Weights of a small GPT-style language model, trained from scratch on English Wikipedia: untied embeddings.
Each number is 500 + 50 x the weight over its row's rms, rounded and kept within 0 to 999. Layers, rows and columns count from 0. Numbers have three digits each. The size before them is the row's rms in percent of the matrix's.

# up: layer 5 MLP up, 1024x384, rms 0.0656, rows 493-523, columns 192-255
# down: layer 5 MLP down (transposed), 1024x384, rms 0.063, rows 493-523, columns 192-255
# gate: layer 5 MLP gate, 1024x384, rms 0.0643, rows 494-524, columns 192-255
up493 096:529494522531468446459420473434542487524492501460537395463495469543540456544544509505441540525487489475586477607591506508477556573504506427561482482469483589419528519438521520516510484492557568
down493 097:516463464491497535572539517455554513515547541504432529450513537538407587420489426444482561487518442474507498488418444577484374588538443430572553412402524508553466478497445478430421524635566499
gate494 100:531560449480568513470493538521411535509545427505495443409457412441533494505564447551633416454475534549383511482545514557570395453466412465437517531459467474430572469499525523558402515487372530
up494 097:510490528432488420500473523549524460525566488517579502538462436536455420534510529416516375509542497452507512484439532505439450623489531414565547541486457494569541477475377491465499512521411459
down494 102:456552545461428502479503482507504462448525403512552570514500503443500516577486591469472520412520465383511607489510573441440458519530530389445537467496578605543560505537513545612463404495454487
gate495 099:423494454526467531576434577530482481467499507438545592527383631487400529394508533454527527461475441527541392432495579471495478409538438456519503412544519555494503484463472477592525485480614518
up495 099:476452470485591491543496516502583493503478443531527541494446521414491496523569497527494504543443459574460518493565605377533523563462435554509453465513415601440511553503574472504536443495441433
down495 101:423402544623444522461558418591457482513625462395566544521473481490532454473514540499478502546504548490529520530536477598477470449508420603468386402545601455491444515455467533530486473591496442
gate496 100:539500473501489501580571428544556510409480529468528500574420463597509649498485587525549456571418636529450522559470611534548433588452508470468420500482498507515456536445537483574520446508471630
up496 105:476415525497546448495441522559470414505549405506423543373457361528553495474533491439424351449476462452509480547513492497535529448424522535570510516417455518510539397525533494460492483469392492
down496 105:558423410466562526455535606554590501520471461615469507454494503480477455449482554455537554597429462500511517501523513484441448502560428565596463619489472450440450518532432527433571508466526465
gate497 097:399534503569422538543487557577534515522464543531463491451477572625494538398502480485516411487518530508516475522446494572509490464540488563426530473417460522352472443563516537555484501511584493
up497 096:476468524440491490513428535491387463453546535516474509564456492531482470489540526487471468514522550502527513500549514518508502464480510532524465512466531573443380467448472524521462439452500430
down497 097:591514417485494503550564457534518439404468518497446468482529514454390464494511551485501416491514387447449525537524330528518514577543487531507441589551494598596398540466506546467475539475521504
gate498 100:469567570545451499506430437443511462553393464543533489593537471421517546465376559494524448428570360543477505518463480571488444477565538435546476459480410489504479619551564517502516538500572482
up498 096:446595474547571517471421588557465580540484563512430503415509604456543597487554536401538433426427453568564451501588520479473522493563479533522489470521446536450628549529479499505421447521459501
down498 101:538564536476521451538500435612391486536455482570601499488504562445499516468513526429625591502521496514440568549536484555432437450593491491450544434526538527536546540523624430478510422414550546
gate499 098:502542489417497520537490497412536502448522467552508475512523498521470466555545525502481439510545463424510499473503517479531468460531506497459551467539482456459590448560494446478451525530444513
up499 099:439554577512537432524564475516523521579486501512532488499514465503488460568537488537459430485422488403533516573498350411570506456479482463560511558504557515522481453498496471563457566504449569
down499 101:540525439536551481529628594540447476407439482455474552462634514479570517612468476496559466472455468501478458392545507521504585538414497526499506589584461493484518518523471502524502509468491464
gate500 096:529478465489513451477456530495526505422554439524452407474517490592486456493434462470458497457542488478552506597463462487386444447515460472490470509508440536476513499540576480558516492471486620
up500 098:557553472533465535403493505466577452563472568495534566408510514400570507586587539504503470561529583527448483435448503430535565346456550552432512442506437463527464575441473556479427447514514427
down500 099:571464520520318633489547503472504461519479552541464450446623540556481476552479537492493430495459506488461475476495630555496485598541508512513454581529440459539487488504531447525412505484503443
gate501 100:452587431484499462465459513555425435470520506486506503468499513471471504559501562497592470488537510457408468506519572516567380517472563519532448455476475496463527455490542546486481448450518455
up501 102:515485493479507394386605518490562564538540470464558503411499505473501506470593559515477517520492481529493566454549512431509418577511553457368526425460543400511466524402487503555533542608517425
down501 103:527531507454466564510397472547543505469596503527506602544496535417506498422493503488486530480474550494516504518421421565490570565503503554570530524486511457541528535454542483473488527421528471
gate502 101:542488460528463547458523518487504500453480524504399518461457535432578469523419380564437469478521462513430516492484465444453499474548558497511462601475555537470541549443488520486465598504434402
up502 098:535503441369505355500497489479538474501545512527510509504474513492529544393513556512570479524456521610496519509503570570482486479472492507535466519478522515573501466615540417490493491427629428
down502 102:532558468501572461538578497493443442454505496469540517543479452516517546501450583478496534466506557486574578434495511547454496604437511516564428400429472546561448502527436409503516490488484505
gate503 103:411589460510511470551554490555542465563491491495486448507550483484531523485403565481448508540448619533549485414533482484570449485420449479505493469578520521521493581477584519564485493508398555
up503 098:441489425486489624447531515533513514555482526637415526474474496548485521482493499593602384520416572423426466444586505457514448505434484564567461514482449607427512561409399544621543443480450440
down503 100:451478427493452593571506360525416485475513493537481585409560506569470494551458490494634423474524547518397506561509571526532540460533470553541534554429461510488518555474533490518515429500555534
gate504 095:441490493596533483481521514466448403569528613605473449520448461457501549566541468471505397493502520473482462540501526520512481497522564507478528417510476486498512511568452499520482477457538477
up504 094:445496494534533459472583466586556577429469439477524491446504548478510518544479494447442511643477530457537555522560562517517575471545428471483566584449520477488501480501479513513498638473492559
down504 078:436519516511473524514499526443540474475474544422474532431586514495528534465521492504562547392483524488503426444544466473410462546464495527479502383473466469520509522522485593470533458479564517
gate505 104:562475515570476485544541519543484457413513475427505478537440579554512493522526486571452420554487513475432508494577377486593547545420503448500439517391445515467500502477466498559521430535504607
up505 104:498492509448440565549505550467554583471542452495548483498508563514465470501458430576481480439542486487428450610556484474615477545496572500418647505427487529469446463491517434480438418508551471
down505 102:548450483531579546467552495547411521542581472518394458469502481477529517457509485518421443519486461524529529448494578523535509511472473493486451553517536510555494505463546537506501526457512523
gate506 093:516524518615494477485460540571553469492404568578568443484511391463436424452437514586582489502410520500497587466553500535581487537505553537480477455461583538487509538517560462542518504473419478
up506 098:564576480520580485600489518535506468590519513466562500578488499488519545394502483422463542490576460566478575431493485450409468422502519508422431517462520535397565459430533617519445483455482452
down506 101:537487537480537518600522482524547428524454552446440614548505526513427477515508484497526544451566551584487399404497505450499515539557416477377451519502483430456514549480498540507536515552563530
gate507 104:519576574487467525560489554516512492369492453496470421459534475448526389497499463543524508513480411475569574596474535488570512502522491489417509542417494504474502477481493492509484493522599537
up507 100:450486500484512504408449460524505499511367450480542499529426465456501424548414536434490499552464534582619543486524526565463580586551526586528530527516570487448471497534448455448522498550528485
down507 106:538469510545530505477448442519606510496477482456479581492409576414481471573388455516402500442477560557485468456518501555473463531474613582467407521507409533416473450457463581494472537584534529
gate508 099:574461509551467412480493441531473456596544510532554537509444512495533497383558427440510517450595548534466550527573455591616494411492448481503477466471497532501539484528408575558492480495514514
up508 100:631531537486453449463521472492446474434463480500506533477394520539488487426475530534552459563469459488535453544520516608442596580458409451477510523416501603472498447456498463478539489519562517
down508 098:452539461464454574432517480512507531495533493478498500505496568562543532543463567541340423555386544476579609518467536423422532494574431454495532536510423416494479514437428506440486436552549450
gate509 103:526538528520520468514492484451525432513584510461493590436523672525571529588451539557443538555508465476504558558522430555492569440491481457585563429469575527522440555477521488517543498487515496
up509 100:560492515533573495506522523518427574489476564532510549510502511506454519535474467556492447534487555528467540440387547481489460550516533581514501481470522412483531517479498500467453635529474440
down509 101:524475449553517502461524436490499505456520547525471579471480437538457471450523544544544439439501484496421404547488515559536517552470505454564523589555420458594618478524545473542530529516474531
gate510 094:481480458449480496498506537548458484523416462489528552532487433549468522520541462498552485512523623531579507489532587514523601451494534476512500410498542446467511493510475594448514535593561529
up510 097:588503505501481571414536481441459546532519437549428519492479545502545490546530543546480472488425433554511520470500457451492470566564531552502483427467462508574440535457532567522416434456518487
down510 099:469541478640489468543447494460542482522450627558538536470567530537518425476586547515474539571548508511469477540524389589470534465497500526554522579494465534499552523468453530532516565548515555
gate511 103:498544550424452462507470435473538556465536483452525570581589489534533585557543482512447466430555438479437566612534493466486502471463456426551429490485449587539401551411587389420482397552510563
up511 099:503496466446389518559493502405495416466482521517575551601570450450541499516500467451425488423526495504581446593587518491532477522490498502557374475477460526477428545488503512427478491521479494
down511 102:567516435453527371496442549547537484438486462475572559539540509476599517433516418445506559465478482430485484554388497443465583526581533433502483510485483633454423470515549633499462615514492508
gate512 097:507513513466465502518449371453553428500499533591543489561499493532504594477418615507423553600607502475475497430469470557509425570533637524471459522584525581531502525496502487484492615502540466
up512 089:571538508519542541365489498564599500503533529494555513520478477365499441419447535440503531545522452411549584475518533472528435555477588549424526555544493468504408417530515526535481518488468433
down512 083:458557535508480472541492427522432494494508483414442459545524534569462575469609392532471497420475470550537464543485527551513480459472487542618499454551451574491403557448472429571549465566519572
gate513 101:565490515586524596489460538542531534492538483543474534557485541584491529446498434429506464548470643530477543490527556403497447412432503447543519546595529493514535465542456448450591541503479503
up513 101:520493492519441531497459438499481385590565507488548467454380540471575537569426521460431476552435487624532496509453534450386444574446487443515536421417427381471525522578498513545542644451497507
down513 101:470515552493483473495525442536527507479519513470519517485496516568491480567521514511548510581558517522596477483512504574540521475556485453482497446569537530442495535459558438349480574482379532
gate514 099:547469492462561531496557531526443454471414499494501555410505510447534443465502487443384486462424528428488556520484506488565463477445463490503554462497521535493450458511502540430515510491467545
up514 098:413554564560573437440531509484533447427584514469442461499512566502565491582447463418530541537510472393504580519467495456490542502472499408564487525427459656493462496460469447585526481483473427
down514 098:608472438467515449489442558538507534444512541581416629500460534505473598493405604459494562433603501441513452498496588522446441516465437522616490521550541516548537427406569458534570555462668499
gate515 098:546600489635502508467475501410454625541548545462500470514553418623487455512538438470513485442472476476426494402403444525436490470475496495546500468593530483583598521490447456553500541557577508
up515 100:531525525549503494452565521526445570555469515425533579530533498471490525404504544395549453464492476414536484385504493487390534482534453536432442547578592606548478456520482443555528559547499492
down515 101:501468489524608521474486501494558483511536407461370481458455472511522448590533556487548485511463534491424463573557481437562496469501537458439494449553524493514571591598548485418537439518421473
gate516 104:495529423569526631494511423442551453509530522445546483573538633541506510531545525514435509526544524555429517359485491533472510490515543493531489477458567572570463436520458513500471568496567501
up516 105:491410517477501439503492501508535393527485451480511470514519653534596469484506516603537535537544517447541508477545418520456499439529484464408407477489535528443497503426539592611522431509493541
down516 082:559499489478498510482414491554500547533468508550518512529483563430542583468524504433493406579515499455599475518540499489559534525458491511482523352461461554424469527489532504450477522418555511
gate517 098:506530409550484536520509647483568430482563548514449491473403529449494484553484545596485562496494513482501598472465582421428442502470548444544492438442562432584547560489553452530524536510414558
up517 096:549488408419433574528420539534531592591495487562458512515518517396487485491484498441508500531541515450497507510446437397441464532506484424513495500492441428486520538505497511568508469561472503
down517 100:478507424557442536510503557500431515529500525574574428543489593450539456363601507481481555538615545476498441504537551501453519491549523476489524508488482469430512448457478547508501481527523466
gate518 103:570512560549479504482512434473475563550435536582565437468526542580512475488502593597470589553465441488433514482466583450415465468533583469503432414525514515427510530389455463474465417479495493
up518 108:534498545571534479506474573435600472580510483519429440485485515423452503402511591541537516433467424489484563445500424477447533490484563580488463511519470437446490476511458496402396527417520510
down518 104:439511438479555497456477550682551415412589432507521490553491475571529589478603448489525512540519516531535482568444477517493486489515562601454420544445475459590471572465533573459520482526561567
gate519 096:468469465505445649595414485519466496485532441547506408525496415561477523390476412531408448502594415363520508398470568556541393411430465508557563477519457489507450520558484477603492492498507432
up519 099:451541475491441494481464535412499462498516508474542460589492517482466496449510406559485538582523474402470510461500456489403494546510447470620460538488501605434516542521492474509663447518451402
down519 103:462428551543479465484510527476411516491462446493537554443535509498494519500498478494471502521443479550536478462562389544529511569579503521553446442467496594563421521479535571432591497527479458
gate520 091:524563539573469609525546519399483614478447611459532505507512510496458425522516394437544466526349545491456509588430544493464475524505518496427533516478482546437519486550531462497463419530424532
up520 099:578492474621579554530505535552433460489538468440517467610395497514565501518536416472549438511514549471437513548513508567406489469496515471493521449538506496407478460466513508531526389496453512
down520 104:538473481452610526499506561471620540546470542445430469413518524504530458481499501503474607460420521471524498441431513556503475620542538443498504487517444436435470547602500411547513470449440493
gate521 096:473416572587489479460570510447530449438479565439494614473500502581470501515557514497545442425521509505533459482556501523518491435576469552449562432436436452556524524590489505488406477571399512
up521 096:497556543489458557460470545558536485457462489555401543541460497556551488521543544561545532441575466655568491515483518440503569537550413481439542530545490489561484465497552518453472564549506482
down521 094:517495486500561533498586540500576567501440562492434437507401550515478480483514459529571541658446504435459554554560507483472459533524563442498546447490604504463473556503503532593504537531531527
gate522 103:585537550498512509479550567550423461436541458639468485553507561442490515508468499507555595522572561509547407472541557496525456474461454505463455530565508565526498604523604454528469508527523617
up522 102:565542446453494499487485560483516502551501518411569521531434515569497472487486473490456457588526526415408526456524512514473537593461499509563519531465551543520578524539448445551519535553538445
down522 104:498480430430462433492492498545519451413454549470434553524493500495481480482593545493543479386484498481519527517572516514464489564441498573451516413506502529492615503543452562440504468581544501
gate523 104:543490535423471537569524422525564564518528420454589512496497511480555577529467462483526462529386453603517479537520489513537504385515435490589514505411487611523473508473483502493606526462471499
up523 105:543486492516504598516488479510421610547462581577368526558537461510569449447600456504380606496414515437454496510503378475595501518517506550571510539464476548451587499503538626478521519494452459
down523 100:488493529494563568535405473447545488418523544482487492469388510440596483502663514531519495527591439468499505569565485550412467554415505519418408553436501493507500482484489453468436549565487482
gate524 101:607528370415464395522580521452474430479452414317432557591503456490497517551520523437456517466461524445460523544527427449540421467501438483491526504534409522503407523511581492520582529438426469